From a checkpoint of a small transformer trained on Wikipedia.
Size: 13 layers, vocabulary 1978.
Each number is 128 + 24 x the weight over the matrix's rms, rounded and kept within 0 to 255. Layers, rows and columns count from 0.

# layer 7 MLP down (transposed), 512x128, rms 0.0784, rows 164-190, columns 0-127
[[127 120 128 131 130 126 124 130 128 127 134 122 128 135 132 126 128 132 123 131 129 131 134 131 127 132 128 131 125 118 130 126 123 129 127 125 120 125 128 125 118 129 120 126 128 125 128 126 122 139 129 128 132 123 128 123 130 133 126 128 137 125 136 133 128 133 126 127 135 128 134 134 131 131 130 135 126 131 124 137 129 133 121 130 119 123 129 130 122 125 130 131 121 130 132 136 125 127 127 133 125 138 130 122 125 130 130 131 121 127 132 129 125 124 129 125 119 129 125 124 125 127 123 124 133 127 133 127]
 [103 134 130 136 149 131 151 148 130 110 127 147 137 146 130 139 121 127 153 138 137 112 117 149 138 145 120 107 145 123 136 118 125 128 119 112 143 120  88 140 145 138 135 149 133 132 123 137 115 144 126 114  89 121 137 119 121 105 105 142  98 119 132 139 118 137 133 110 114 120 145 123 117 137 103 141  86 141 121 144 117 131 129 147 130  83 125 131 113 107 143 153 137 136 131 130 170 148 148 105 123 121  98 115 123 152 148 108 125  95 127 154 126 144 102 120 130 109 127 133 143 149 145 122 124 131 127 112]
 [128 154 120 117 199 156 153 179 148 120 146 138 143  73 187  78 177 150 143  71 138 125 101 130 129  79 118 126 122 131  88 194 135 145 135 136 138 130 114  97 188 102 142 211 184 152 103 142 185 126  95 165  78 160 117  95 138 112 176 101 154  90 191 177  50  95 145 132 157 182 186 148 113 138  96 130 145  94 135  97  90 160 194 132 141 167 107  82 166 114 123 149 104  68  66 137 105 126 111 123  81 136 109 113 104 151  96  74  75 140 159 141 137 150 124 101 104  79 143  98  70  92 152 130 139 139  91  85]
 [127 124 139 127 129 128 123 128 117 135 136 122 117 138 127 137 110 129 125 115 143 124 137 134 131 131 127 130 116 139 139 114 129 126 128 128 129 133 128 125 125 130 122 131 114 126 134 121 123 128 143 128 134 127 124 123 134 132 118 126 129 113 125 121 129 149 120 128 133 125 132 125 123 128 124 139 129 135 115 126 129 129 145 124 117 122 113 126 140 130 129 128 122 131 130 118 135 129 136 135 127 134 135 124 128 127 126 126 124 136 140 128 114 124 115 127 125 128 129 131 118 141 130 147 132 122 133 133]
 [150 154  94 124 130 145 155 104 115 131  85 182 111 134 112  99 109 160 175 105  91 121 160 113 186 117 139 127 151 168 110 171 144 129 128 156 130 131 145 167  94 147 191 122  89  91 103 136 123 170 136 120  87 123 140 160 112  90 153 132 115 100 100 104 142 115  93 135 162 179 119 129 142 143 157 149 130 131 103 120 125 136  51 175 135 138 122 118 113 128 124 121 115  74 141  89 181 121 132 104 156  97 131 141 145 112 119 176 122  97 116 117 112  77  91 105 109 172 103 138 112 168 166  78  89 162 149 134]
 [129 121  91 119 108 141 145 190 180 118 130 115 127 143 169 135 153 124  98 138 189 159 158 142 126 156 168 166 123 165 123 110 102 108 128 131 175 155 115 111 118 122 134 125 117 125 140 155  81  71  71 121 126 129 119 138  73 124 118 102 101  86 125  58 109 100 124 166 132 146 119 107 138  85 135 123 144 132 150 132 184 135 136  94 120 123 128  89 138 113 147 154 148  88 141 131 134 127 134 126 180 126 153 145 133 164 105  46 152 169 181  91 152  97 104 153 132  91 100 102  87 129 145 132 113 110 174 117]
 [124  74 120 102 148 119 137 131  78 186 100  79 106 159 124 122 123 140 130  80 117 121 149 149 123 116 133 101 165 102 179 159 119 137 100 111 105 117 103 143 163 188 146 140 106 191 133 128 114 108 192 101 144 175 142 146 142 126  75 130 142 152 143  97 139 168  96 124 102 133 146 129 139 114 121  90 143 120 126 171 129 116 125 158 131 132 112 147 137  98 104  70 108  95 154 119 160 134 139 144 103 123 112 111 147 155 111 108 139 138 125 137 130 132 134 114 137 154 149 111 154 102 147  85  96 171  86 125]
 [134 131 117 136 132 115 122 142 112 111 125 121 126 125 116 116 119 137 120 127 128 132 126 126 119 134 130 130 123 112 132 125 122 138 126 130 121 132 117 122 119 124 130 132 123 137 122 137 127 153 121 126 133 118 130 125 137 118 129 139 128 125 123 122 128 122 125 109 127 135 124 137 141 129 141 122 125 125 136 148 139 134 128 129 116 130 127 134 128 130 124 149 133 137 136 139 125 113 140 140 131 131 121 130 123 139 128 134 109 124 126 125 123 138 142 140 128 115 141 141 122 133 119 130 138 133 128 115]
 [ 98 122 116 147 162 100 149 200 112 138 131 124 119 110 125 139 122 139 156 127 132 114 138 134 107 172 114 157 145 114 129 117 137 127 185 120 122 142  78 114 156 146 129 123  79 100 118 121 133  57 144 111 124 163 129 114  97 108 125 148 101 153 135 137  93 131 114 157 150 138 158 112 151 124 105 107 107 128 135 119 155 115 122 150 125  97 127 101  92 110 139  85 131 117 159 134 119 132 169 156  98 148 125 116 127 145 141 137 130 141 148 164 106 180 135 114 132 103 118 113 119  61 151 145 159 118 149 118]
 [155 116  94 160 156 142 125 127 135 128 132 133 147 119 146 134 114 132 116 137 101 148 144 157 160 156 110 118 115  91  91 136 114 114 136 158 124 122 111 116 127 130 117 149  88 108 132 143 100 165 126 159 122 129 155 123 140 132 111 128 125 105 105 142 138 126 156 130 135 119 118  94 135 119 126 147 110 137 109  91 129 110  99 145 130 136 138 105 113 156 108 115 128 148 106 152  90 146 140 117 133 105 127 109 112 120 138 102 153 128 162 110 134 135 125 138 137 123 122 140 131 151 169 130 132 136 117 139]
 [107 110 141 133 134 116 102 151 148 127 142 141 165 119 136 123 146 127  56 117 168 139 162 134 135 111 150  77 133 146 151 108 118 162 108 148  89 140 142  39 113 117  91 125 126 106 116 110 147 101 176 155  67 179 107 142 101 142  86 122 140 119 133 121 110 105 139 159 148  79 167 105 135  88 162 165 126 134 162  78 110 149 122 150 105 163 104  96 106 150 181 119 133 210 137 105 132 136 117 138 153 163 126 138  97 139  88 160 122 109  63  94 162 157 169 104 146 108 114 156 137 117 120 121 130 159 151 136]
 [151 162 136  96 109 110 141 113 129 118 138 144 118  80 196 139 122 106 154 146 142 130 125 168 112 114 132  96 135 117 146 121 134 123 144 132 185 121 196  84 142  84 140 132 112  99 109  55  79  73 154 104 142 105 112 106 114 137  77 112 161 164 116 175 166 143 150 102 125 132 146 137 134 194 153 101 175 164 100 176 166  72  99 153  98 120 121 136 119 151 115 146 141 127 118 144 143 132  79 110 179 125 143  90  69  95 105 132 108  93 177 108 118 110 120 121 100  92 146 114 130 170 178  96 154 189 125 120]
 [133  61 149 106 148 167 141 108 155 207 127 175 140 160 148 105 111  77 122 131 182 169 210  49 122 206 146 145 104  65 130 120 151  99  58 152 101 157 150 108 101 139 114 107 134 211 145 108 153 113  82 141  98 129 151 139 158 122 137  88 174 127 125 110 148 159 138 179  86 143 164 107 142  96 108 108  60  97 150 165  78 125  96 149 170 115 127 161  91 101 124 113 156 115  86 128 109 152 111  80  83 165 106 150 104 138 113  65 117 143 136 138  79 160 144 110 150 106 188 119 127 107 131 157  87 157 148 146]
 [161 114 117 114 110 178 103 129 141  99  83 138 146 151 119  82 166 138 107  99 129 119  89 131 172 159 132 116 146 123  88 144 170 124 107 169 126 126 120 187 101 100 106 100 145 192 101 127 104 131 158 109 133 182 215 103 134 120 181  87 153  47  85 120 127 116 142 146 118 143 149 151 121 118 118 196 113 122 166 149 148 160 105 125 122 149  92 135 144  90  80 100 132 153  85 118 128 120 104 116 127 126 180 148 124 154  94 136 124  95 122  94 176 127 139 111 169 132  75  81 147  90 141 127 121 159 136 149]
 [106 175 150 139 140 159 129 122 123 178 139 166 170 164 140 123 106  93 125 144  79 149 128 172 143 134 115 112 138  94  94 101 132  83 126 123 113 113 151 139 106 127 132 108 205 127 101 117 118 144 162 122 116 126  97 111 110 159 109 162 112 135 106 115 145 135 114 113 130 106 113 155 130  81 110  85 126 102 144 134 178 115 173 144 114  75 157 137 104 142 125 145 100 109 132 210 135 129 139 110 145 132 101 127 110 137 141 111 140 100 170 147 133 139 101 156 127 118 120 181  88 120 173 126  87 129 119  80]
 [134 147 122 126 112 128 134 141 123 114 126 157 102 125 163 138 127 112  98 128 135 102 143  98 124 127 110 122  78  97 175 153 119 116 179 148 132 155 136 159 151  80 123 104 149  98 128 156 131 150 162  70 125 118 118 155 148  65 122 157 126 152 140 146 118 125 109 159 128 131 131 123 156 140 135 146 135 124 119 133 118 121 122 162 101  93  92 148 104 160 137 115 114 106 177 109 175 117 123 136 140 127 131 130 110 111 152 143 118 119 130  87 149 132 117 125 132 141 118  86 138 169 152 109 103 138  89 107]
 [165 163 185 141 135  96 120  89 138  79  85  82 105 121 170 135 155 133 118  95 136 107 174 119 110 100  81 136 109 169  70 153 142 139 137 163 154 119 168 126  69 132 164 127 132 118 112 119  81  98 118 145 109 143 112  75 139 120 155 118 115 177 126  86 180 160 174 173  47 138 226 107 140 105 147  97 120  91 111 142 138 185  66 137 137 123 109 107 126 123 122 116 147 194 120 190  98 116 170  88 153 110 143 119 136 103 125 108 110 117 134 132 174 160 160  69 100 113 161 154  98 145 142 125 136 145  80 157]
 [127 134 124 128 133 131 123 130 129 124 113 128 129 130 138 125 124 135 133 141 132 119 128 124 120 136 125 133 132 141 123 112 133 127 138 133 129 130 121 126 129 124 135 124 129 126 120 137 138 124 134 126 128 132 135 125 127 132 119 120 137 123 110 136 131 118 132 129 131 135 124 121 127 128 125 123 119 125 132 133 136 125 123 129 133 119 124 121 136 124 134 136 115 124 126 142 135 126 126 132 120 128 119 108 134 142 134 122 134 122 125 125 127 120 133 121 127 121 135 122 126 134 143 137 129 130 129 133]
 [111 137 144 130 127  97 124 166 122 151 146  85 141 129 158 133  98 102 141 128 149  97 127 126 113 157 115 113 131 132 122 123 126 174 158 167 142 135  90  75 134 124 143 134  91 141  96 149 118 111 109 127 137 121 117 117 136 115 144  99 118 129 135 149 121 122 120  99 132 113 150 152 147 133 120 133 120 112 176 117 122 104 147 116 116 108 119 120 107 126 161 125 126 142 123 139 117 112 130 139 124 146 146 110 126 127 135 116 129 102 140 142 134 129 137 101 148 140 151 122 140 169 147 116 169 113  86 151]
 [ 97 120 122 140 130 117 139 120 133 128 128 111 132 144 125  94 137 114 129 124 134 147 159 131 167 109 143 136 136 161 157 142 127 129  93 153 156  99 119 193 103 115 128 126 108 136 128 122 111 141 134 138 117 113 104 111  99 125 127 123 104 116 175 116 160 167 147 135 137 104 149 121  94 126 142 157 146 136  95 112 115 148  72  90 138 154 154 101  84 102 101 140 148 154  82 123 105 152 176 103 134 125 150 102 173  86 143 144 121 148 127 138 170  95 142 103 147  99 157 146 113  80 118 108 127 129 140 135]
 [ 63 156 111 212 140  92 119 109 115  80 123  71 122  37 169 122 101 112  38 155 119 151 112 104 164 155 148 147 143 112 124 102 154  70 175 156  95  93 148  98 120  97  86 100 121 112 158 121 135 163 123 146  90 158 165 105 149 146 107 118 108 111 105 178 152 102 175 152 107  95 153 159 129  87 154 113  47 137 117 136 110  69  92 122 116 174 172 129  87  54 182 133 170 115 142 171 164 139 181 142 110 149 150 112 147  78 135 159 119 128  86 118 113 170 157 108 187 156 145 175 119 136 174 166 113 132 133 171]
 [134 121 129 137 132 127 119  98 124 141 104 121 147 123 128 131 155 126 135 119 124 135 110 118 118 108 130  90 116 157  91  78 141 129 131 118 135 106 139 142 113 140 114 116  78 124 104 146 106 104 108 168 135 141 182 111  97 161 116 113 122 129 156 146 138 103 119 120 155 158 154 104 126 121 148 140 141 137 146 171 100 158  81 151 167 146 144 161 108 122 136 143 144 176 131 133  87 121 118 130  96 138 114 127 146 143 127 126 126  85 121 132 107 115 171 131 132 124 135 147  96 118 146 124 111 135 117 167]
 [129 127 124 130 128 120 126 137 137 128 121 126 131 129 143 133 132 118 126 127 133 124 128 137 125 137 132 121 120 122 130 125 128 133 120 127 123 126 136 127 124 126 131 127 123 123 130 130 122 129 131 135 119 128 135 124 121 119 128 123 137 121 129 126 124 134 115 120 131 122 128 128 121 127 133 136 131 123 118 127 120 130 127 148 122 121 142 129 123 138 129 134 118 121 129 134 135 131 137 120 137 123 132 130 130 131 131 131 120 121 135 123 127 130 135 122 117 126 136 125 131 136 134 131 128 129 129 118]
 [128 122 120 132 133 134 123 134 126 124 127 126 112 135 129 126 123 132 130 130 123 119 137 123 128 125 124 133 130 122 130 129 125 147 127 129 128 119 118 119 119 129 111 133 130 131 123 108 119 139 126 119 123 127 128 121 136 120 127 124 129 113 130 135 131 128 131 128 142 120 135 130 140 115 134 129 131 126 129 137 133 144 125 137 106 128 131 130 128 137 131 132 125 135 138 131 127 115 129 127 138 132 134 120 116 130 131 127 130 123 138 127 125 133 128 121 128 137 117 125 121 134 134 133 135 130 141 133]
 [137 113 143 116 132 151 118 144 123 130 129 129 139 154 126 102  83  80 129 116 117 115 174 110 118 160 128 130 115 155 110 119 121  84 135 160 132 141 151 140 134 148 115 122 104  86 118 118 126 148 130 117 130 103 119 139 142 134 146 131 111 178 118 126 126 116 114 129 111 114  79 116 128 109 115 140 137 138 122 127 144 141 185 152 140 129 161 162 130 141 131 182  70 140  87 129 137  88 158 145 153 117 145 142 105 133 143 147 129 106 151 131 139 143  91 111 100 155 142 151 117 125 133 133 112  67 126 123]
 [113 128 127 123 133 134 120 126 136 129 125 125 130 132 119 128 117 134 128 127 128 132 133 134 128 115 127 123 126 123 142 119 129 133 127 126 131 127 132 122 131 130 135 132 131 134 138 141 123 124 114 131 129 132 124 127 130 127 133 130 118 120 121 135 134 135 123 142 133 129 126 129 124 147 128 132 126 137 109 115 131 127 131 121 124 136 127 125 107 132 130 130 127 124 122 133 137 131 132 132 127 140 136 125 123 136 130 138 125 114 128 118 136 126 128 128 123 127 148 121 119 121 121 128 129 128 124 134]
 [180  92 134 142 133 117 131 135  99 185 163 135 155  96  86 101 143 130 101 128 142 140 136 146 124 147 129 156 132 173  80 110 111 117 137 113 211 115 153 107 125 125  83 139 135 145 122 121 134  72 156 103 106 182 167 125 100 167 157  96 164 129 138 109 154 155 117 153 128 138  95 158 125 113 132 105 128 166 120 138 132 113 121 138  94 120 135 115  90 110 127 123 113 145 102 114 134 152 103 188 122 122  94 143 119 129 119 168 104 143 206 106 147 120 140  98  83 149  78 101 175 121 121 153  94  60  96 106]]
# layer 7 MLP up, 512x128, rms 0.151, rows 165-191, columns 0-127
[[140 117 133 128 117 111 141 129 113 128 134 123 137 103 127 110 147 111 110 110 119 144 143  94 132 130 149 107 133 114 119 122 119 138 142 137  92 142 120  99 117 130 126 136 108 123 137 127 122 116 136 132 143 112 115 128 134 155 158 129 134 135 117 140 133 129 123 157 133 135 108 138 160 139 133  90 117 142 118 140 153 121 126  91 127 136 149 127 122 129 107 166 133 139 106 106 125 116 115 150 104 116 143 130 162 122 108 128 128 127 143 107 129 134 139 151 141 152 137 122 117 136 140 125 119 120 138 129]
 [113 179 138 138 117 100 143 106 117 161 136 129 164  65 146  83 190 153 129  82 149  74  63 128 147 143 162 102 117 224 161 176 100 151 139  66  86  95 114 127 106 133 132 110 136 158  89 135 162 148 167 144 121 141 116  58 118 159 127 130 194 116 124 144 101 162 128 126 144 103 131 131 113 118 135 129 101 112 105 123 106 117  70  75 160 164 133  85 106 128 210 158  79  67 153 170 128 152 145 138 115 136 135 105 116  66  75 161 141 132 128 158 122 150 154 132  86 170 136 141 181  81 144 173 108  88 105  95]
 [130 134 125 137 116 127 138 133 135 132 126 153 130 115 134 136 142 139 122 128 108 140 126 134 128 118 127 122 140 133 130 129 118 128 124 138 132 134 120 128 127 119 142 131 123 125 120 139 132 128 118 126 130 135 128 129 132 127 144 137 129 127 131 124 121 109 129 123 121 138 130 129 119 124 123 120 129 114 121 131 133 125 123 137 144 141 138 127 124 134 128 128 135 128 133 123 124 130 127 131 120 113 119 117 128 121 128 130 125 129 111 132 143 109 131 135 132 127 127 118 116 118 116 116 121 117 132 127]
 [138 147 125 128 129 111  82 135  87 119 129 158 197 146 159 165 113 160 138 144 102 174 112 105 139 157 124 139 127 132 109 103 196 115  84 127 165  82 119 123  96 130 125 142 106 173 124  68 187  97 132 129 143 120 119 159  98  91 148 138  82 101 151 151 129 131 113 138 174 106 127 135  73 122  91  86 122 118 111 104 126 149 146  82  88 145 159 190 178 155 149 120 131 136 132 156 124 173  98 117 124 117 126 132 171  93 105 143 114 155 173  99  94 117 143 106 134  99 139 118 132 111 107 188  66 106 173  91]
 [120 103 139 140 146 125  85  94 102 109 116 126 117 104 158 155 123 139 114 134 142 147 124 179 141 152 123 115 117  80 120 143 137 191 136 159 112 106 113 109 139 152 139  80 133 125 136 139 121 170 118 158 125 110 146 147 160  98 156 157 163 133 146 175 128 124 141  85 160  82 109 134  70 135 179 101 102  65 128  78  62 119 109  90 130 138 112 138 146 156 132 122 145 207 130 175 147 131  85 161 111 132 114 129  96 119 103 107 100 123 142 148 126  84 117  48 148 121 108 134 138 182 172 119 125 168  62 146]
 [184 136  79 129 117 143  98 110 161  49 151 153 150 117 102 139 162 163 138  98 121 126 103 114 140 172 143 159 133 179 117 106 131 173  94 160 121 132 110 110 116 103 135  72 116 144 103 121 102 118  56 111 114 146 156 151 132 125 182 109 126 156 147 132 156 107 167 102 135 123 124  74 112 102 140 161 150 148 116 128 102 114  95 121 160 128 136  95 110 150 123 122 141 147  97 138 180 112  92 147  98 104 128 149  95 159 138 151  86 150 147 126 116 134 147 108 142  99 126 126  74 131 156 148 150  86 151 145]
 [123 111 125 107 133 142 139 115 138 134 140 125 130 145 121 130 124 121 150 128 128 105 143 137 128 116 122 117 120 130 127 133 133 129 126 120 129 118 131 139 140 132 123 116 135 120 115 124 128 138 127 120 110 133 133 139 122 135 123 128 132 132 131 132 127 127 137 129 126 135 134 118 111 137 118 139 127 135 128 122 124 120 115 124 116 123 126 129 121 118 139 107 131 152 116 113 133 128 126 118 114 139 127 127 131 119 133 134 141 135 129 132 129 141 131 130 132 128 116 118 136 125 133 118 112 133 123 128]
 [162 114 134 122 124 112 121  89 110 110 132  87 153 115 124 113 117 114 171 122 125 158 140 135 137 169 136 140 124 128 146 158 149 108 117 137 155 166 130  64 126 164 110 127 117 145 139 150  99 142  97 178 130 138 148 127 154 123 131 107 141 126 147 108 136 163 145  94 110 147 117 100 166 130 139 128 150 120 139  95 111 113 136  91 141 143 150 109  97 142 116 128 152 148 139 124 127 110 118 161  93 129 118 159 118 109 150 122 134 144 143  98 125  85 137 111 122 120 120 101 145 153 123 110 125 108 108 182]
 [145 134 142 113 140 126 129 135 135 145 128 146 117 109 115 124 122 128 125 129 138 134  91 144 152  92 114 147 115 141 139 136 122 138 128 145 112 101 130 154  97 143 129 141 155 137 128  91 164  98 133  85 157 109 127 128 111  95 123 119 137 141 150 141 148 134 105 137 124 121 116 132 105 136 133 148 132 126  94 142 103 131 141 105 125 128 164 125 154 146 130 167 141 129 125 134 122 128 129  97 114 148 125 111 152 119 138 132 115 145 106 151 142 126 129 149 106 149 112 149 126 127  96 131 100 127 151 120]
 [175 151  89  81 126 117 117  93 124 148  55  98 142 162 124 156 131 142 142 147 103 158 102 158 113  91 153 115 121 120  76  90 174  68 149  93 138 121  96 168 156 142 103 132 162 108 146 128 158 116 107 134 213 144 153 130 137 164 129 121 157 146 142 110 188 164 138 129 106 188 148 163 118 117  55 136 184 109 137 111 182 114  59 128 176 159 144 103  78 131  50 104 131 103 117 130 110 121 134 123 100 102 117 134 152 138 122 104 158 185  98 141 142 100  94 154 157 108 121 145 121 203  88 126 159  96 154 124]
 [102 149  96 150 138 103 137 148  91 112 137  92 142 102 117 110 132 159 109 170  93 132 130 148  95 101 160 191 102  96 155 142  75 130 120 117 131  62 125 153 101  69 116 155 101 137 150 117 159 143 139 138 113 138 151 107 170 149 161 114 161 153 133  82 144  95  98 176 133 102 114 111 128  51 137 131 113  89 169  86 112 159 115  99 111 140 180 157  95 124 202  73 139 138 126 116 109 161 149 147 145 194 135  91 121 105 117 106 153  90  91 166 180 142 136 135  69 118 164  81 156 141 122 109 173 168  93 178]
 [105 172 141 123 142  99 125 161 128 106 152 142 138 154  89 107 118 208 144  96  74 109 118 171 149 130 148 151 139 146 137 179  75 179 145 106  81 137 104  96 155 127 100 159 142 100 107 127 154 129 132 178 117 182 117 143 118  93 152 157  91 142 148 105 161  35  92 110 101 155 195 136 129 111 116 117 112 131 147 144  62 134 215 151  89 134 146  60 123 175 126 145 177 118 130 147 122 113 149 143 129 118 153  88 156  64 162 151 138 159  96 144 129 130 119  88  89 131 191 133 105  79 170  65 114  89 131 105]
 [121 193  87 102 108  67 144 117 110 133 174 141 122  79 104 151 138  79 144 131 109 114 143 105 158  99  89 141 149 153 159  91 134 115 133 165 113 148 101 111 129 119 132 171 112 149 163 131 111 178 124 170  50 141 117 135 101  98 156 151 109 138 134 147 169  78  91 109 130 150 104 101 119  71 100 134 149 105 147 118 129 158 143 152 101 158 173  87 128 142 119 184 112  99 194  93 155  87 135 102 101 144 157 143 158 122 108  83 135 148 194 171 125 144 126 117  83 106 160 141 155 124 146 166 115 116 116 161]
 [169 139  71 131 127 154 121 157 146 141 138  84 143 162 104 115  86 142  96 141 146 150  71 156 111 129 126 124 136 115 164 178 150 104 140 125 145  93  72  96 155 107 150 132  88 143 138 111 152  85 119 113 104 121 111  85 106 171 109  75  79  97 139 117 165 134  86 118 125 168 149 147 156 163 106 126 180 110 187 107 128 111 144  95 197 154 104  94 181 127  88 103 157 121 143 116 123  99 103 123 103 157 104 148 157 131 171 101 131 157 113 110 143 161 120 106 112 107 149 154 144 123 110 136 127 152 113 182]
 [173 140 107 137 147  82 105 103  96 133 114  87 139 133 150 115 145 111 145 159 137 142 105 142 136 146 138 118 143 137 134 121 126 147 123 138 130 124 163 114  82 151  95 135 134 131 151 102 115 111 100 156 131 145 126 120 115 174 115 104 125 113 119 127 167 141 137 130 155 131 114 117 136  96 129 140  75 140 144 121 138 141 118 105 112 112 151 134 142 103 142 158 132 132  97 128 114 133 149 113  93 111 101  95 149 170  78 103 134 135 139 125 140 133 141 133 128 113 159 143 122 112 108 149 124 127 119 122]
 [141  90 107 164 145 148 130 157 124 108 135 119 135 144  78 129 149 104 112 124  61 178 141 135 155 165 123 104 174 142 142 121  61 157 148  91 183 135 128 124 156  97 110  68 108 183 164 101 115 112 119  88 147  74 141 193 113 154 114  80 163  95 181 127 138 144 159 113 128 138  93 146  98  66 115  94 204 162 102  98 158 104 127 128 195 138  88 156 109 156 148 179 110 150  96 152 149 186  99 148 176  88 118 115 111 167 100 101 141 155 113 176 132 103 111 114 168 104 169  92  87  79 108 108 107 156 136 110]
 [133 125 132 125 124 130 134 130 119 137 129 124 133 132 131 126 126 127 123 130 127 141 120 143 124 127 123 137 126 115 136 134 126 116 125 127 128 131 123 128 138 130 126 126 122 132 126 122 120 128 130 128 124 131 117 116 136 128 130 125 120 132 132 120 133 127 132 127 124 126 126 130 128 137 121 130 137 115 125 129 134 114 125 128 125 128 127 129 123 133 122 126 125 119 140 120 129 120 131 124 124 126 127 143 134 123 131 134 129 135 137 126 129 116 121 116 116 130 126 131 138 121 122 127 119 137 114 126]
 [150 126 100 146 145 147 129 121 132 119 106 184 128 144  95 104 131 111 124 124 148 138 119 125 129 106 151 118 143 121 158 152 127  95 130 119 131 120 131 162 119 105 156 135 151  92 158 128 160 130 117 108 109 144 131 134 138 165 103 125 124 135 103 123 146 131 133 159 130 112 136 117 118 132 160 142 103 141 108 139 109 105 137 116 108 119 125 133 125 132 109 136 122 118 129 138 119  82 147 112 129 102 107 121 123 132 141 146 149 154 131 122 137 131 123 136 113 139 120 140 149  82 128 151 104 139 146 118]
 [119 153 129 120 154 166 117 130 133 126 106 107 136  98 111  79  83 124  84 175 143 165 109 112 104 138 158  90 134 152  74 111 140 188 103 142 116 147 128 170 145 104 105  90  95 138 136 109 177 107 145 148 165 187 130 129 159 109 118  89 139 126 173 111 128 134 110 163  79 124  85  93 181 110  92  99 146 144 133 115 136 146 124 124 163 106  96 145 125 152 119 148 133 108 141 165 157 169 111 141 143 134 120 100 107 143  91 102 120 146 128 151 131 114 136 130 164 104 108 162 153  79 133 107 128 113 126 147]
 [209 138 141 152 146 184 152  92 124  92 108 115 146 127 127 129  96 147 151  48 163 108  73 148 153 160 136 140  97 147 163 145 136 114  88 106 188 134 111  99 145  83 139 157 133 136 148 146 140 151 137 133 179 160  75 137 157 122  55  88 121 127  87 101  99 122 145 138  63 143 100 112 110 133 168  89 126  93 157 101 123  91 106 127 119 120  88  81 134 153 129 129 153 145 182 177 208 104 146 146 113 145  97  97  48 154 150 144 109  93 142 124 199 135 137  52 192 102 114 145 145  79  73 100 110 169 173 130]
 [151 138 131 105 125 151 163 130 113 115 128 162 136 152 129 175 132 108 125 126 138 112 129 129 118 147 127 170 160 129 165 153 118 126 129 140  88 140 117  95 133 124 120 153 138 147 139  97 127 132 155 101 102 129  56 141 127  66 152 113 120  85  92 123 108 157 144 125 141 152  88 109 105 144 109 125 115 122 124 135 122 134 166 123 106  97 124 119 131 157 113 119 143 122 133  96 142 126 141 125 141 159 147 130 138 101 134 122 140 131 123 125 140 147 124 125 133 122 127 117 133  87  91 135 153 100 138 123]
 [135 145 132 133 132 142 132 132 122 123 129 135 121 132 120 125 118 122 127 116 136 124 129 116 131 127 138 129 126 132 134 128 125 123 129 130 127 135 126 130 126 132 127 123 131 138 119 118 129 125 130 123 128 123 125 128 142 136 122 123 123 126 135 125 134 124 132 119 129 131 130 127 136 132 127 123 127 139 134 122 127 127 130 111 128 130 109 127 127 126 122 132 145 141 125 125 121 127 119 123 118 131 136 120 128 123 134 132 123 132 132 125 128 118 124 141 136 128 127 136 118 122 123 127 121 135 142 127]
 [134 119 125 120 126 135 131 126 128 116 133 128 127 130 125 126 133 144 123 136 125 124 123 134 126 112 116 120 117 117 137 139 124 131 132 121 118 135 140 148 133 144 130 123 125 129 122 127 130 121 114 127 116 128 128 136 143 121 121 122 132 133 137 120 140 121 140 123 130 131 116 131 135 124 119 120 141 123 129 123 128 124 123 129 125 130 125 116 131 130 146 128 121 125 125 132 136 126 134 123 118 116 130 131 136 120 128 128 124 128 123 128 142 125 121 146 141 133 125 124 133 125 111 123 115 121 129 121]
 [ 90 137 113 125 123 113 130 143 126 138  71 125 140 132 147 124 165 168 139 100 115 126 118 165 156 110 104 107 138 123 128 105 159 141 169 106 104 168  88 119 131 114 116 121 145 147 137 117 129 110 133 130 130 124 147 140 116  81 147 135 127  97 170 120 131 140 173 134 140 158 161 146 112 147 132 142 135 151 145 125 101 115 156 141 155 153 127  85 148 117  99  86 138 108 119 109 131 149 136 128 130  57  75 100 149 131 122 147 143 164  92 109 126 113 161 151 132 124 140 137 154 164  97 129 101 153 142 122]
 [123 136 124 139 125 131 136 127 132 118 132 123 126 123 120 126 129 114 126 134 139 119 126 128 127 127 129 113 140 138 134 129 123 127 134 133 131 135 125 128 130 129 124 129 129 129 138 141 122 135 124 141 120 130 127 131 124 121 125 125 135 112 119 133 120 133 119 130 128 114 121 133 121 145 123 128 129 128 113 124 114 129 132 112 126 133 112 129 116 130 137 141 123 129 126 142 134 144 126 132 114 137 138 125 131 135 131 131 124 123 134 125 121 135 129 122 136 138 134 127 142 118 131 132 131 130 114 129]
 [116 147  77 167  77 115  87 155 172  89 106 144  91 166 121 140 139 130 135 155 112 143 115 142 110  89 106 106 164 100 178 116 139 135 150 139 103  71  63 115  92 130 114 151 102  82 148 150 110 154 101 129 145 120 130 120  98 129 146 168 106 168 107 165 116  94 183  99  91 131 158 143 110 149 153 172 144 158  67 125 138  61 139 106 113 152 108 146 163 158 175  97 147 120 131  89 171 130 126 132 159 104 150 136 155 158  56 100 181 173  76 165 119 131 117 115 134 140 173 158 122 110 103 126 151 120 174 115]
 [ 94 144  84 121 131  70 145 125  98 110 125 115  87 149 152 152 133 166 133 124 127  72 165 152  75  97 130 102 114 165 117 107 167 156 148 100 108 128 137  84 139 139 128 157 131 117 154 146  96 145 155 167 127 107 120 128 184  99 128  96 165  82 120 152 180  96 154 125 120 149 131 110  44 125 135 137 130 135 138 152 157 119 104 159 183 121 142 116 136 131  96  86 106 136 151 109 110 172 146 127  98 135 135 133 131 172 122 138 149 133 131 157 147 142  94 108 126 143  85 153 145 142 106 136  88 147 106  89]]